{"n_layer": 9, "d_model": 768, "n_head": 6, "n_kv_head": 6, "head_dim": 128, "d_mlp": 1536, "vocab_size": 8192, "activation": "gelu", "norm": "layernorm", "norm_place": "post", "norm_eps": 1e-06, "positions": "learned", "qk_norm": false, "attn_scale": 0.0884, "bias": "all", "tie_embeddings": true, "parallel_block": false, "extras": ["capped logits"], "init": "normal", "init_std_qkv": 0.0205, "init_std_o": 0.0205, "init_std_up": 0.0205, "init_std_down": 0.0145, "optimizer": "muon_variant", "lr": 0.00319, "lr_mult_o": 0.982, "beta1": 0.93, "lr_head": 0.00669, "grad_clip": 2.0, "warmup_steps": 200, "schedule": "wsd", "decay_fraction": 0.634, "decay_shape": "linear", "final_lr_fraction": 0.0, "batch_tokens": [65536, 131072, 262144], "seq_len": 1024, "doc_mask": true, "train_tokens": 728500000, "steps": 4842, "dataset": "wikipedia_en"}
Each number is 128 + 32 x the weight over its row's rms, rounded and kept within 0 to 255. Layers, rows and columns count from 0. The size above them is the row's rms in percent of the matrix's.

# layer 3 MLP up, 1536x768, rms 0.0416, rows 1411-1463, columns 704-767
size [ 98  96 101 103  99  98  89 105 105 104  94  99 105 105 101 102  93  98 106  93 101  97  99  96  97  98 109  93 102 105 103  97 109  96 105 102 102 103 102 102 104 103  99  99 102  98  99 101 103 100  98 108 109]
[[126 157 116  88 175 122 154 109  88 146 119 142 147  94 161  59 214 161 140 127  91 136 171 130 161 124 153 148 117 110 118 131 142 108 128  85  96 154 151 167 127 127 137 111 119  95 146 130 101 101 158 123 116 122 136 154 133 115  85 115 116  45  97 112]
 [108 212 146 112 126 140 117 144  88 131 140 151 143 139 158  88 153 150  95 163 152 159 134 150 209 168 141 146 180 116 171 117  98 105 169 118 117 163 151 163 211 139 131 138 115 172  63  93 114 106 120  89  80 147 137 159 121 173 120 121 131 145 105 133]
 [131 157 134 191 151 103 125 106 129  88 167  94 106 122 139  99 138 123 145 118 159 163 141 117 105 207 116 115 137 121 125 193 136 139  81 125  75 109 167 114 140 143 114  80 123 185 143  77 138 106 149 131 110  52  83 116 195 129 103  97 138 122  97 193]
 [149  89  92 102 133 148 139 121 185 145 196 135  96 118 138  37 112 118 162 162 119 103  63 130  69  98 161 114 115  98 165 139 121 109 127  59 169 178 172 255 134 182  92  78 139  80 103 175 119 121 168 114 154 114 157 100 170 149 144  98 100 141 124 159]
 [121 174 130 133  93 124 121 120 109 124 122 136 119 145 112 126 146  86 134 114 106 120 167 162 118 133 141 107 135 127 205 156 108 108  99 180  64  80 108 125  97 103 100  90 120 181 101  89 149 115 150 114 148 145 111 125 124 174 119  94 117  68 146 147]
 [129 170 120 150 133 121 101 126  65 176 136 145 147 114 135  94 129 119 110 176 126 154 142 118 122 125 158  98  95 146 129 181 146 116 207 184 101 175 154  87 171 133 114 124 154 100 115 166 142 128 128 193 183 146 194 129  78 123 142 123 163 145 150 155]
 [ 92 101 112 105 115  95 127  70 146 104 116 112 168 131 135 104  96 115  98 119 108  92 120  80 146 142 199 115 134  94 132 132 149 116  84 155 164 118 141 116 154 110 111 116  92  90 124 178 126 126 112 152 113 141 118  80 116 117 194 105  83  82 152  70]
 [137 113 128 149 100 130 179 109 162  92  90 104 101 125 137 145 106 151 142 127 114 156 135 107 100 107  96  99 179 141 108 119 100 182 104 155  84 125 103 179 104 147  93  80 131 113 154 248 132 124 132 115 142 104 163  75 104 149 160  58 129  86 125 144]
 [ 95 146 165 149 180 152 125 118 148 148 140 129 155 163 182 106 140 114 159 176 136 147 154  89 170 120 113 162 156  53 101  99 163 115 101 131 165 168 148 119 106 108 162 108 144 175 181 102 136  88 124 150 142 171  48 140 131 133  89 120 129 163  94 176]
 [108 137 153 110 181 134 146 144 137 127 130 159 121 153  99 140 140 134 110 167 144 125 158  51 170 120  98 171 126 164  94 150 160 121 157 228 119 162 104 127  60  91 123 162 139 129  95 193 157 156 168 153 180 124  88 171 141  79 173 132 154  30 132 149]
 [155 135  95 103 113  93  89 112  98 189 180 184 204 153 117 126  97 152 140 110 121  77 157 110 136 126 203 117  89  52 136  82 143 146 113 136 138 111 115 118 131 206 151 153 114 181 150 152 161  87 143 102 159 153 138 141 108 170 125 142 118 141 158 185]
 [127  83  80 122  82 141  67  72  93 139 135 157 131 161  79 116 119 145 131 188 133 150 116  73 178 139  96 102 201 130  70 178 125 154 119 147 177 138  35 120 123 182 106 167 166 132 172 147 113 143 163 136 129 125 124 104 132  98 176 121 107 143 114  79]
 [137  96 117 170 139 157 113 183 127 149 123 122 120 155 166 147 120  90  97 187 142  62 165 114 144  93  48 164 107  94  95 124 199 165 150  90 125 140 130 129 188 132 160 116 122 124  78 111 133 108 153 102 121 103 152 169 123 141 110 106 122  98 108 105]
 [133 160  95 145  96 148  77 169 173  94 122 150  85  90 147 146 113   3 125  83 109 161 172 133 120 101 127  91  97 154  92 171 213 170 120 124 123 124 139 146 167 120 185 110 202 117  87 172 102 151 119 144 100  94  86 123 149 123 154 141 147 116 133 130]
 [ 80 157  94 176 132 110 107  73 113 125 129 112 181  74 143 146 156 117 142 162 153 163 135 144  84 116 136 217  82 197 131 146 175 174 135  83 127 153 139 141 107  95 163 125 103 195 102 168 143  70 128 148 191  67 129  57  93  82 130 134 116 125 142  81]
 [147 176 122 163 102  83 133 159 116 125 134  83 165 106  90  79  51 161 122 121 154 174 146 120 143  33 116 120 135 110 145  93  83 119  95 152 142 175 107 131 129 138 135 114 136 131  87 107 126 139 113 139 118 146 149  79 126 134 122 121 136 112 145  99]
 [143  86 140 136 142  85 116 109 135 155  83 130 120 101 211 183 140 137 171 152  94 146 116 115 136  88 101 127  94 108 117 124 116  86 122  35 168  91 117 134 101  45 142 185 115 158  72 149 120  59 109 101 145 119 134 116  99 111 143 128 159 119 119 146]
 [165 126 114 165 119 110  65  91 112 122 100  27 133  90 172  78 173 187 127 129 182 175 104 166 121 114 136 144 151  81 165 182 135 100 160 107 138 142 121 174 163 125  59 101 170 107 104 135  99 105 182  94 136 122  52 120 195 107 153 116 158 175  79 166]
 [141 165  43  99 123 128 151 116 115  69 116 193 104  60  27 124 134  71 156 139  83  64 117 182 141 110  96  98 152 134 130 159 108 143 123 133  87 118 119 126 119 130 169  62 155 178  79 158 107 149 120 120 122 154 105 134 139  97 145 105 157 128  68  52]
 [131 121 149  86 172 124  89  91 118 133 133 105 151 209  54 155 134 124 125  67 117 139 102 148  95 151 108 100  83 100 146 105  74  93  86 115 110 106 105 120  84 122 202 164  82  79  98 141 116  99 171 131 111 107 131 180 108 172 129 190 133  96 110 176]
 [139 131 122 103 120 121 176 180  67  87 142 229 187 147 141  27  95 141 178 144  68  60 117  69 188 144 165  77 118  87 132 161 121 113 110 123 131 122 107 127 105  84 139 149 102  77  86 103 119  81 156 109 136 168  97  48 216 158 103 135 154 159 154 137]
 [ 81 135 170 149  82 111 126 126 142 124  73  98  68 118 124 121 173 105 185 135 185 141 163 119 105 121 121 166 125 102 115 105 113  77 151 147 121 182  75 168 107 124 120  64 114 182 118 170 137 198 100 105 130 120 145 101 117 160 157 110 187 100 159 173]
 [148 158 169 101 156 101 105  97 153 147  96 109 158 160  94 108 152  62 116 132  97  92 145 156  77 155  60 111 103 146 134 136 127 140  65 211 107  87 127 110 174 109  93 148 123 100 174 177 159  99  84 145 157 189 170 128 141 154 143  72 111 140 146  96]
 [135 105  68 141 122 107 131 195 159  54 114  58 110 117  90 142 134 149 159 168 136 144 191 193 126 141 132 121 135 125 127 127 177 121 110 138 193 213 146  76 122 135  86 150 131 119 129 130 153 150 120 145 147  98 129 154 121 114 168 136 162  82 210 132]
 [159 115  99 148 130 172 150 189 156 131  93 125 114 182 161 141 157 111 141  82 207 151 151  69 124 106 149 115  85 118 152 105 106 162 135 111 159 166 186 138 118 111 141 121 164 108 144 161 160 105 139 106 174 113  85 123 110 158 157 133 135 166 147 137]
 [ 94 168 181 123 182 162 133 119  64 156  75 122 100 100  91 125 125 117  98 138 168 143 146 127 123  52  97  59 149 170 160 107 141 162 145 106  81 128  82 157 108 158  90 119 101 112 133 119 135  98 202  99  98 121 109 168 138  93 156 137 135 127 175 127]
 [210 171 136 140 134 122  86 181 199 150 189 106 112 145 138 143 169  86 167 125 105  68 119 105 118 131  68 131 102 123 122 174 124 120  92 123 112 134  94 140 122  78 155 136 168 109 118 116 124 133 161 130 105 133 113  81 122  74  93 107 189 112 170 107]
 [ 98  89 115 140 142 142 163 101  89 161 106 122 144 143 147  41 105 144 136 107 152 190 153 105 133 160 186  93 115 130 196 105  92 107  86 146 134 149 111 154 157 134 105 108 114 150 123 146 129  99 210 133 169 120 138 136 165 125  79 141 153  89  98 183]
 [142 137 113 124 170 103 130  89 120  88 123  66 120 177 152 134 184 158 121 126  87 111 191 128 102 169 129 123 157 161  86 142 102  93 147 137 124 117  94 145  90 114 125 122 203 141 130 150 154 105 117  43  76 134  82 151 125 184 102 131 166 100  86 165]
 [178 104 147 177 116 160 141 115 129 112 164 149 104 128  74 161 187 166 146 133  68 156 115 148 119 132 109 113 155 147 129 156 147 162 118 164 129 181 151  91 145  89  82 126 191 134 180 122 114  92  95 120 114 114 118 146 156 102 156 172  82 167 135 152]
 [180 162 157  89  84 153  91 126 114  72 114  89 141 101 106  92  78 141  95 101 124 171  96 121 123  79 134 162 134 137 125 173  74 174 133 124 164 120 122 122 161  78  98 151 158 112 147 160 104  78 195 170 129 136  61 122 189 146 151 157 125 109  94 154]
 [138 171 187 123 105 114 130 123  70 157 111 125 132 141 176 127 127 122  93 116  85  74 134  99  91 147 126 116 154 161 143  84 137  63  62 128  69 108 199 175  95  91 164 137 160 135  52 160 100 102  96 112  64 115 109 164 122 146 100  73 105 147 191 165]
 [126 154 137 107 111 143 121 128 124 126 114 174 105  84 119  49 132 130  89 133 131  94 159 113  89 121 142 112  99 150 168 113 110 103  56 120 145 117 103 149 114  60 143 170 120 115 136  72 139 108 112 129 175  81  93 176 131 120 135 149 171  57 146  95]
 [ 94 100 146 154 107 130 151 143 111 149  76 123 138  78 115 159 149 115  81 123 134 109 113 145 104  98 117 173 160  75 137 161 117 163 169 146 134  92 210  82 128  79 171 137 175  58 183 184 148 137 134 127 109 111 159 114  81  81  93 129 165 138 167 117]
 [122 125 165  70  18 142 122 140 181 126 127 119 124 128  23 144 166 113 112 118  89  47 175 119 157 171 182  97 130 137 147 123  77  69 141 131 131 113  82 154  74 168 168 127 137 147  84 187 119  70  84 163 146 155 146 104 112 135 110  76 134 146 114 160]
 [157 106 196  59 107 122 148 127 117 214 137 156 130 126 140 120 181 109 122 126 155 181  93 142 188 102 112 113 134  99 135 114 154 175 148 125 143 113 147 110 103 110 164 107 171  91 117 157 120  84 104 108 173 124  80  94  73 112 130 146 130 155 101 104]
 [130 144 112  82  88 101 182 118 131 104 133 148 185 186 167 134 143 119  96 159  94 136 131 175 191  89 177 101 137 149  55  83 114  87 140 173 179  98 171 137 129  67  94 133 116 128  58 119 140 150  96 127  82 171 122 107 116 153 153 131  87 154 116 174]
 [140 164 159 146 101 107 112 125 114 149 104 103 125 124 172 176 147 105 136 112 111 158 148  90 107 137 200  85 170 193 165 122  66  72 119  74 178 139  87 105 158 125  82  91  72 123  76 172 156 130 128 144 116 185 102 163 103 113  77 128 150  87 129 168]
 [125 115 163 184 120 130  79 125 128  80 142 106 104 100 117 116 179 116  56 114 134 141 157 153 173 123 122 100 144  62 182 111 172 193 144 195 109 131 123 129 150 127 125 141 191 124 175 118 146 178 106 183 138 110 131 163 114 118 127 143 155  81 119 102]
 [105 101 140 103 131 146  92 164 104  97  96 143 107 117  92 148 102 126 165 114 120 154 111 127 175 119 123 112  97 113 124 187 160 109 152 125  90  95  94 157 168 110 121 136 123 152 105  97 194  79 120 117 110  73 109  80  94 152 173 157 102 149 136 125]
 [ 98 127 130 103 118  84 161 108 158 142 136 137 143 163 100  64 116 141 161 110 177  82 135 182  98 134  65 122 100 171 142 127 131 123 194 114 113  82 116 151 102  98 163 126 185 169 149  85 133 126 146 136 115  74 125 120 127  96 112  98 117 117 111 178]
 [148  97 124 136 106  83 138 122 123  29 114  97 150 139 102 129 105 123 125 107 138 125 118 168 121 132 106 111  84 133 112 145  34  73 183 224  97 135 102 107 111 104 128 135 160 156 160 108  94  30  97  99 122 151 141 113 141  52 119  87 130 146 179 142]
 [117 142 106  88 103 106 144 156 106 165 163 129 156 120  73 103 201 122 203 165 153 170 175 125 169 144 126 131 160  80 116 115 122 133 105 120 197 119 110 123 144 147 128 102 196 161  76 103  71 124 112 143 171  84 131 150 136 162 182 135 170 132  97 146]
 [166 141 131 101 137 159 150 123 127 158 124 191 132 138 136 116 169 150 187 118 119 148 127 107 127 118 113 117  64  76 101  92  97 133  59 126 113  81 161 105 152 181 159 106 112  86  93 127 124  84  80 139 185 126 139 138 122 118 137 176 156 140 114 134]
 [114 112 169 139 146 138 145 130 146  99 179 116 122  83  93 208 135 191 119  95  98 126 119 108 107 130 101 140 148 183 139 109 137 165 182 136 158 110 113 206 130 150 109 107 133 179  94 153 108  75 174  92 162 100 102 127 159 137  99 113 152 119 152 103]
 [116 108 197 119 162 162  43 102 135 110 150 110  94 114 139  90 138 118 168  98 111 147 111 163 109 115 157  62 151 109 137 124 134 108 109  86 168 142 119 142 179 131 154 117 154 169 103 142 168 149 114 135 151 133 161  78 151 115 120  30  89 155  99 151]
 [134 124 158 128 103 141 105 193 161 122  65 171 149 105  90 127 158 136 117 119 141  68 133 121  69 115  73 106  94 116 141 121 149 150 121 126 156 131 174  96 109 151 130 113  94 113 176 127  73 103  84 170 108 115  95 160 173  90 150 117 148 169 116 148]
 [116 169 124 134 139 134 164  94 125 162 111 132 122 104 113  99  96 163 132 168 136 120 102 133 122 170 111 133 122 107 133 150  95 116 140 149 122  73 120 150 158 134 180 168 210 128 157 128 116 124 113 146 109 108 147 190  90 126 156 102 140 106  87 158]
 [127 162 130 144 155 140 113  68 211 150  83  94 188  70 155 152 115 154 152 185 125 168 126 134 123 104  95 123 136 125  93 142 139 118 115 134 188 128 161 110 152  84 119  74 145 107 137 158 133 186 201 126 147 121 111 109  84 102 112  99 110 144 115 157]
 [129 119 214 179 130 176 112 103 152 121 159  95  96  84 129 157 171 149 149 152 140 114 125 128 151 118 152  92 129 161 167 207 146 115 152 106 199 117 161 134  99 153 139 122  58 128 118 112 105 146 157 136  87 118 166 176 100 162 112 110 136 105 114 120]
 [ 85 184 167 121 107 148  95 135 135  73  79 128 123 156  96 133 209 139 151  89 187 136 108 201 141  94 108  97  99  99  91 196 162  98 142 160 134 119 102 122 186 113 109 160 162 119 156 105 160 102 100 157 103  67  87 126 111  90 116 170 117 126  98 162]
 [136 106 144 134  31 150 142 167 185  61 161 181 124 128 151 100 120  75 137 104 104 105 131  80  66  99 128 141 170 146 108 109 134 143 137 197 133 153 166  66 154 140 116  77 101 145  91 115 157  79  99  76  83 107 133 139 121 125 110 192  76 189 100 111]
 [122 117 140 172  57 133 130  93 179 202 135  77 151  80 114 135 109  92 158 128  97 140 152 204 143 182 163 125 108 138 159  95 127 144 134 101 112  74 121 191 119 131 163 138 144 145 181 192 103 186 142 132  87 126 115  64 137  71  99  86  57 148 146 102]]
# layer 3 MLP down (transposed), 1536x768, rms 0.0291, rows 1411-1462, columns 704-767
size [ 92  98  97 112  98  95  90  98 109 105  98  99  99 103  99  98  91  97 101  93 102  97 101  95  97  98 101  99 103 104 101  96 110 101 103  98  99 104 108  98 105 102  96  98  99  97 102  98  98  97  97 114]
[[138 119 112 135  87 106 129 178 155 146 103 158 147 110 102 152 164 169 121  82  62 121 143  90 127 115 154 112 113 102 161 170 130 134 211  54 130  62 106 150  93 190 145 123 122  90 114 191  98 120 127 113 147 109 119 131 103 155 100 151  91 147 102  43]
 [152  97 125 186 164 125 158 143 106  94 126  59  92 129  56  86 114 111  97  89 119 185 117 133  64 155 117 162 115 147 106 121 160 154 112 130 119 112 141 101  93  75 133 113 145  62 136 148 141 110 137  90 153 134 122 121 140 156 123 133 160 139 117 115]
 [146 123 196 122  95 126  89  91 121 157 127 144 161 149 128 135 166 179 136 110 109 167 138 113 119 159 126 159 140 164  96 149 138 156 102 123 168  77 131 182 115  46  97 163 168  60 128 103 135 170 152 142  73  88 128 165  72 124 128 133 115  85 113 158]
 [ 58  79 177  81 150 143 160 121  93 171 112  89 184 113 152  67 105 118  91 116 157 128 145 158 207 133 119 171 121 106 136 105 153 106 140 195 118 138 161 133 119 170 112 154 143 141 164  74 116 158 201 124 197 115 135 112 114 109 106 124 118 154 112 127]
 [109 164 164 146 138 115 178 135 106 132 163 143 191 129  99 139 140 190 109 103  57 142 134 126 117 114  59  40 147  89  84  90 158 131 111 135 182 171 138  97  98  77 110 119 144 176 136 125 133 167  88  88 107 146 120  97 166  94 148 132 114 176 190  41]
 [103  82 160 113 105 100 145 127  76 127  94 112 165 100 142 104 115 143 125 137 113 152 210 119 169 134 130 107 161 135 116 107 194 170 132 104 158  96 138 162  92  87  73 111 134 154 105 121 166 159 200 115 136 145  98 158 146 117  83 130 159  80 155 119]
 [145  72 146 134 147 109 125 114  82 128 116  94 111 145 126 118 149 123 230 169 108 162 149 122 108 144 158 124 134  92 146 126 111  97  88 130 124 140 122 170 104 107 122  60  98 150 146  98 115 160 135 188 120 133 100 167 146 179  94 133 148  24 163 103]
 [117 162 162 127 119 110 131 106 154 136 157 138 113  93  74 127  99 120 134 127 120 128 155 165 134 148 194  99 131 128  91 127 129 129 105 107 130 100 119 203 144 115 159 165 115 145  84  98 121 115 120  99 106 139 138 107 155 102 172 128 131 141 185  80]
 [ 57  96 125 124 121 134  71 205 153 101 161 125 196 184 139 103 157 120 109  79 128 135 123 104 139 169 127  89 102  96 120 110  51  89 155 185 125 107 136 112 154 167 112 109 113 139 118 133 117 159  86 128 144 160 112 163 113  75 115 140 108 164 153  85]
 [194  91 133 108 121 156 114 124 121 120  91 164 141  78 148  67 178 148 133 121  86 166 119 115 120 141  63 118  78 152 123 154  93 139 118 103  86 160 164 154 142 107 134 144 112 125  85 149 132  99 181 130 143 184 137 161 134  96 117 128 123 122  85 122]
 [ 59 134  72 126 140 108 161 143 118 148 121  81 220 143 164 162 101 113 155 107 128 110  82 162 189 129 116 143 153 139 113  99 149 131 122 166  97 154  94 105 229 128 138 126 136 174 151  96 127 140 141 144 142 130 124  58 124  67  84  87 116 120 132 129]
 [147 144 159 107 197 175 114 135 118 157 164 124 165 109 177 134 143 126 101 123 118  85 130 192 160 162 125 113 142  72 165 148 150 142 102 126 137 112  83 118 116 150 142 138  95 116 146 139 144 108 116 129 116  71  81 153 174  88 109  94 130 120  77  98]
 [ 85 101 153 157 175 127  87  78 127 140 102 129 153 154  91 170  79 106 113 150  98 126 155 153 130 153 157 109 115  96 209 121 112  88 178 153 118 160 109 142 137 136 120 188 121 176 123 125 154 126 204 137 166 128 132 172 192 210 136 178 117 140 148 135]
 [120 127 155 126 122  76 131 111 147  98 118 107 135 145 174  79  96 142 122 170 131 121 114 108 130 111 103 135  94  84  32 105 129 121  69  90 135 116 138 105 127 169 106 166 159  90  95  99 194 179 171 134 157  74 181 123 128 123 139 177 153 103 175 141]
 [127 146 114 120  80 128 142 128 107  95 133  95 109  33  80 103 160 194 190  32 119 125 101 134 157 114 151 126 181 144 137 118  58 101 195 103 114 124 144 101 139 164  87  96 182 140 185  92 151  65 163 152 107 113 143 117 124  74 135 108 112 167 162 129]
 [144 137 136 105 114 100 164 130 136 157 150 121 167  89 183 166 118 150  39  66 151 141  63 160 140  70 115 117 129 128 152 139 124  93 142  74 190 146 133 123 150 141 131 145 135  51 163 170 120 106  99 149 136 101 111 129 114  96 170 131 156 153  86 107]
 [123 112 163 167  70 151 114  96 148  99 185 141 169 136 156 113 110  94 122 134 122 110 174  89 147  85 150 132 112  97 127 125  74 114 119 202  95 128 127  97 139 122 118 146 122 180 177  94 188 157 116  65 150 127 128 112 141 145 165 105  93 113 110 143]
 [164 182  76 166 122 126 144 135  78  72 105 123  93  60 110 138 148 107  88 117 118 137 101 179 120 178 133 165 119 100 119  81 114 125  62 142 153 129  75 167 148 129 149 159  91 166 161 186 164  95 121 131 167 150 113  99  92 125 152 103 115 128  93 110]
 [159 148 167  73  75 137 130 111 132  74  99 118 129 160 126 107 123 147  74 122 139 115  89 103 154  71 117 120 105 139 199 149 163 127 140 150  85 118 186 168 112 141 123 160 128 128 142 132 161 125 198 150 136 135 124 105 107 114 141  88 204 108  30 116]
 [109 184 111 151 122 116 106 146 118 130 147 129 191 127 168 183 222 125 142 169 122 161 144 141 102 201 123 127  98 235  99 122 142 167 159 176 147 194 127 141 120 118 134 118 118 110 208 115 104 177 110 155 116 141 167  86 195 140 149 114 122 173 142 101]
 [115 171 121  96 122 125 161 153 177 113 128 134 120 139 116 141 137 147 111 117 157 142 165 139 180 126 172  65 138 112 176  72 122 155  95  95  98 160 105  95 166  98 134 155 156 157 184 101 174 106 135 126 145 124 130 118 148 135 173  84 128 150 145 164]
 [139 113 120 100 174 107 114 166 107 162 140 144 161  77  69 116 100 160 171  82 141  96  97  72 131 132  92 119 201 128 119 136 115 203 117 181 141  97 181  94 201  94 105 161  43  93 153 121 157  89 142 149 110 114 126 118 143 161 165 127  75 165 117  63]
 [113 114  99 174 109 140 142 147 172 131 140 125 188 169 129 104 114 108 157 175 106 106 136  91  95 148 135 131 118  94 173 145 172 173 177 158  88 142 126 158 141 136 126  29 154 134  94 154 105  98 110 141  99 160 158 124 112 123 103 130 178 150 116 129]
 [163 124 111 134 105 183 146 140 128 185 138 122  99 116 143  91 115  96 122  62 107 105  93 121 121 121 179  66 169 198 216 111  94 112 121 183  95 154  61  57  93 123 115 138 142 131 135 110  77 141 120 156 140 124 136 103 144 152 101 171 114 138 179  99]
 [104 155 145 114 115 126 130 109 150 103 135 129 132 126  83 116 144 117 213 119 120 145  94 154 150 117 111  63 169 128 102 130  67 120 138 136 155  94 105 116  91 142 110 160 150 154  95  83  77  65 114 117 196 105 130  97 137 142 141  85 110 106 200 122]
 [122  84 156  96 137 127 149 143 156 154 135  84 107 141 137 136 106 143  99 107 186 144 144 147  77 112 130  85 153 107 156 134 188 132  48  94 198 124 152 127 160 201 161 124 153 122 170 173 141 112 126 132 131 147 128 112 161 124 145 142 117 128 162 124]
 [151 156 139 124 166 151 108  72 107 147 236 116 134 152 164  99 209 133 114  79 132  95 161 119 181 129 113 100 181 103  79 157 156 127 155 144 118 119 104 158  61 189 173  92 140 125 233  42 118 178  92 117 119 114 110  86 144 139 124 164 123 155  93 126]
 [149 125 107 115  91 164  91  77 100 139 182  68 128  99 183 183 171 150 108 182 102 128 103 129 174 121  85 142 111  93 123 179  96 120 160 144 110 148 149 116 107 126 158 127 100 149 132 120 111 121 109 169 119 108 163 119 142 111 111 118 158 120  91 109]
 [161 121 167  83 126 114 118 156 117 144 160 151 137 126  91 175 116  89 114 125 178 122 120 169 137 143 113 120 140 164  84 170 119 155 171 122 147 138  82 117 121 113 126 137 146 124 147 132 133 135 173 146 145 150 175 101 186 142  92 144 130  94 173 153]
 [109 129 162 122  98 137  87 174 132 160 142 115 144  84 171  79 117 107  93 171 232 208  92 133 178 123 116  80 159 111 168 103 190 135 124 125 106 151 112 102 111 139  22 146 187 162 137 119 155 106 152 152 156 143 115 134  79 151 105 150 107 161 124 203]
 [140 115 159 141 110 114 141 113 179 132 138 123 104 107 139 145 102  21  62  99  82 162  92 100 168  82 101 108 127 117 111 152 134  91 142 126 211 121 121 119 125 202 126 157 189 113 159 120 119  69 127 119 111 155 141 166 121 173 202 132 162 114 163 141]
 [160 110 173 143 171 139 163 152 134 110 107 119 111 143  93 117 142 121 164 119 171 114 153 137 162 117  93  78 184 151  92 114 114 146 100  90 138 157 171 118 146 141 131 125  94 176  84 140 134 210  88 107 160 115 170 126 181 128 104 197 134 126 121 139]
 [144 123 161 129 139 100 147 131 165 119 134 130  86 124 138 140 165 131  91 154 123 110  87 228  84 161 151 103 163 109 116 140  84 144 123 100  89 139 129 158  91 112  77 153 159 147 115 139 146 203  72 152 154 142 129 125 148  73 112 155 124 121 121 110]
 [122  66 140 160  72  60 151 166 126 109 119 103 126 160 101 137 159 127 105  79  46 184 157 149 130 154 123  96 172 159 157  60 153 153 125 171 196 120  72 119 110 231 155 125 137  82 121 150 179  94 135 138  65 135 135 127 126  98  83 107 100 138  40  65]
 [150 133 134  88 128  73 105 134 122 113 179 169  98  90  96 157  84 101  90 127  53  89 163 103 164 125 168 129 120  81 101 110 153 178 127 127  63 104  99 117 139 121 116 142 146  60 147 144 120 167 116 163 103 172 147 172 143  99 150 149 107 105 116 109]
 [101 120 160  95 151 164 120 102 101 127 122  69 166  52 129 186 124 120 146 101 146 101  72  81 147 108 160 185 152  88 152 110 163 171  89 170 124 134  98  71 117  92 149  97  42 130 196 135 138 106  84 120 157 118 129 135  97 129 115 136 158 108 131 137]
 [126 137 155  32 145 144 131 126  90 141 103 146 131 106 124 124 115 146  58 122 139 116 138 120 164 155 173 125 123 196 142 120 138 116  90  85 176  86 161 145 126 189 154 127 125 131  82 172 110 171  74  63 104 114 110 119  81 131 126 125 121 163 122 118]
 [145 152 110 112 130 125 162 164  91 159 135 153 138 132 155 127 149 126 145 112 147 118 136 135 123 189 109 100 178 123 109 113 156 115  93  97 120 155 124 180 150 109 128  56 159 127  88 159 104 142  97 111 190 104 107 150 101  90 112 152 108 140 115 105]
 [108 171 156 111 166 183 111 138 191 162 125 161 158 143 169 177 138 175  61 154 152 183 180 132  85 147 193 154 101 112 117 118 102  57 106  89 134 125  89 158  85 167 121 120 101 155 153  75 136 125 109 115 142 170 134  70 158 145 198 153  91 148  88 129]
 [173  92 145 115 151 153 123 135 117  98  43  68 119 130 131 137 204 126 174 175 124 128 170 101 138 139  96  84 130 100 141 152 126 152 135 132 149 150 107  98 108 144 131  72 146 155 108 116 130 156 127 122 116 149 138 132  46 119 146  82 137 157 155 101]
 [168 107 170 147 175 125 111  96 118 151  89 135 121 164 142  84 129 138 158 169 134  88 109 145 155 132  71 175 104 142 108  51 171 147 134 199 157 124 121 117 150 168 128 109 194 113 125 101 213 164 122 123 135 165 130 140 132 156  96 138 107 225  88 166]
 [121 177 127 154 168 186 131 119 103  94 124 142 117  89 137 108 184 106 160 175 148 217 112 130 203 162 141 116 151 113 101 147 106  65 117  97 187 141  75 198 147 189  94  67  98 145  84 211 221 193 153  97  99  99 113  76 120 154 179 159 105  98 119 129]
 [145  76  82 121 113 146 128 153 172 128 137 129 134 138 102 122  67 142 112 116  88  78 157 148 163 115 144 173 115 106 152 118  94 108  76  96 128 160 158 122 117 131 107 135 138  91  64 188  89 124 129  77 108 103 101 184 150 123  88 144 214 177 120  55]
 [137 140 117 131 105 106 156 120 126 117 119 112  91 134 129 122 188 111 141 113 152 129 128  80 105  92 142  97 167 127 183 142 151 156 155  96 155 145 128 105 128 109  62  97  92  90  87 183  83  95 118 142 152 104 157 206 147 133 159 123 135 122  83 157]
 [107 111 146  98 114 107  89 123 106 120 125 160 112  66 199 104 144 161  77 101 119 191 121 167  97 143  83  92 122  96 138 190 129 128 151 207 146  86  96 144 149  61 128 209 128  85 109 123 126  65 151 154 112 137 137 178 121 131  80 167 134  88 124 128]
 [150 140 102 134 133 146 129 161 122 186 168 102 120 135  94 160  99 162 143 106 112 171 134 151 109 112  82 126 119 114 106 111 135 128 155 163 111  93  84  96 129 145 180 121 106 169 156 140  86 132 128 141 125 167 177  88  94 123 105 105  91 162 168 120]
 [169 127 185 108 137 136 110 123 138 103 148 170 133 123 100  86 147  83 150 103 129  99 150 138 155 109 107 170 178 153 105 125  94 135  84 106 101 149 139 113 114 159 113 127  78 153 104  86 125 141  72 107 148 148 124  92 140 109 138 164 165 252  81 123]
 [142  84 169 128  65 110 119 120  84 102 110 102 196  74 166 118  70 118 104 109 146 111 102  35 175 148 127 135 149  80 121 142  47 151 184 151 126 140 130 137  96 115 120 164 169 156 100  82  93 110 106 151 142 200  63 161 107 154 165  70 191 110 175 149]
 [143  98 150  89 139 148 163  87 135 146 166 193 161  56 124  87 113 149  76 173 136 120 178 138 106 110 179 185 111 123  73  99  79 126 145 149  65 172 118 136  77 139 125 126 146  95 109 142 138 151 106 136 115 132 130 139 166 117 123  97 170 206 148 155]
 [140 120 143 144 100 112 135 122 134  90 149 110 151 108  69 134  96 145 124 161 105 130 147 151 121 111 131  95 165 166  89 130 137 106 179 132 125 141 119 171  89 152 141 162 131  79 172  83 111 163 175  58 147 125 126 175 193  99 175 128 142 172  40  71]
 [100 117  88 108 172 129 151 147 143 108 128 108 119  92 139  58 146 102 115  85 148 131 145 136 105  88  98  86 127 120  93 176 156 144  98 152 153 155 130 145 108 140  44 169 158 119 131 162 182 109 134 127 142  59 186 125  99 144 162 166 108 104 134 143]
 [119 115  59 134 144 103  96 155 127 104 207 166 168 150 121  94  93  93 152 115 138 148 118 124  86 139  51  84 163 131 137 129 142  89 239 149 118 136  80 113 142 144 155 111  96 127 199 152 177 136 155 118  79 122  91 126 132 127 139 161  42 177  99  72]]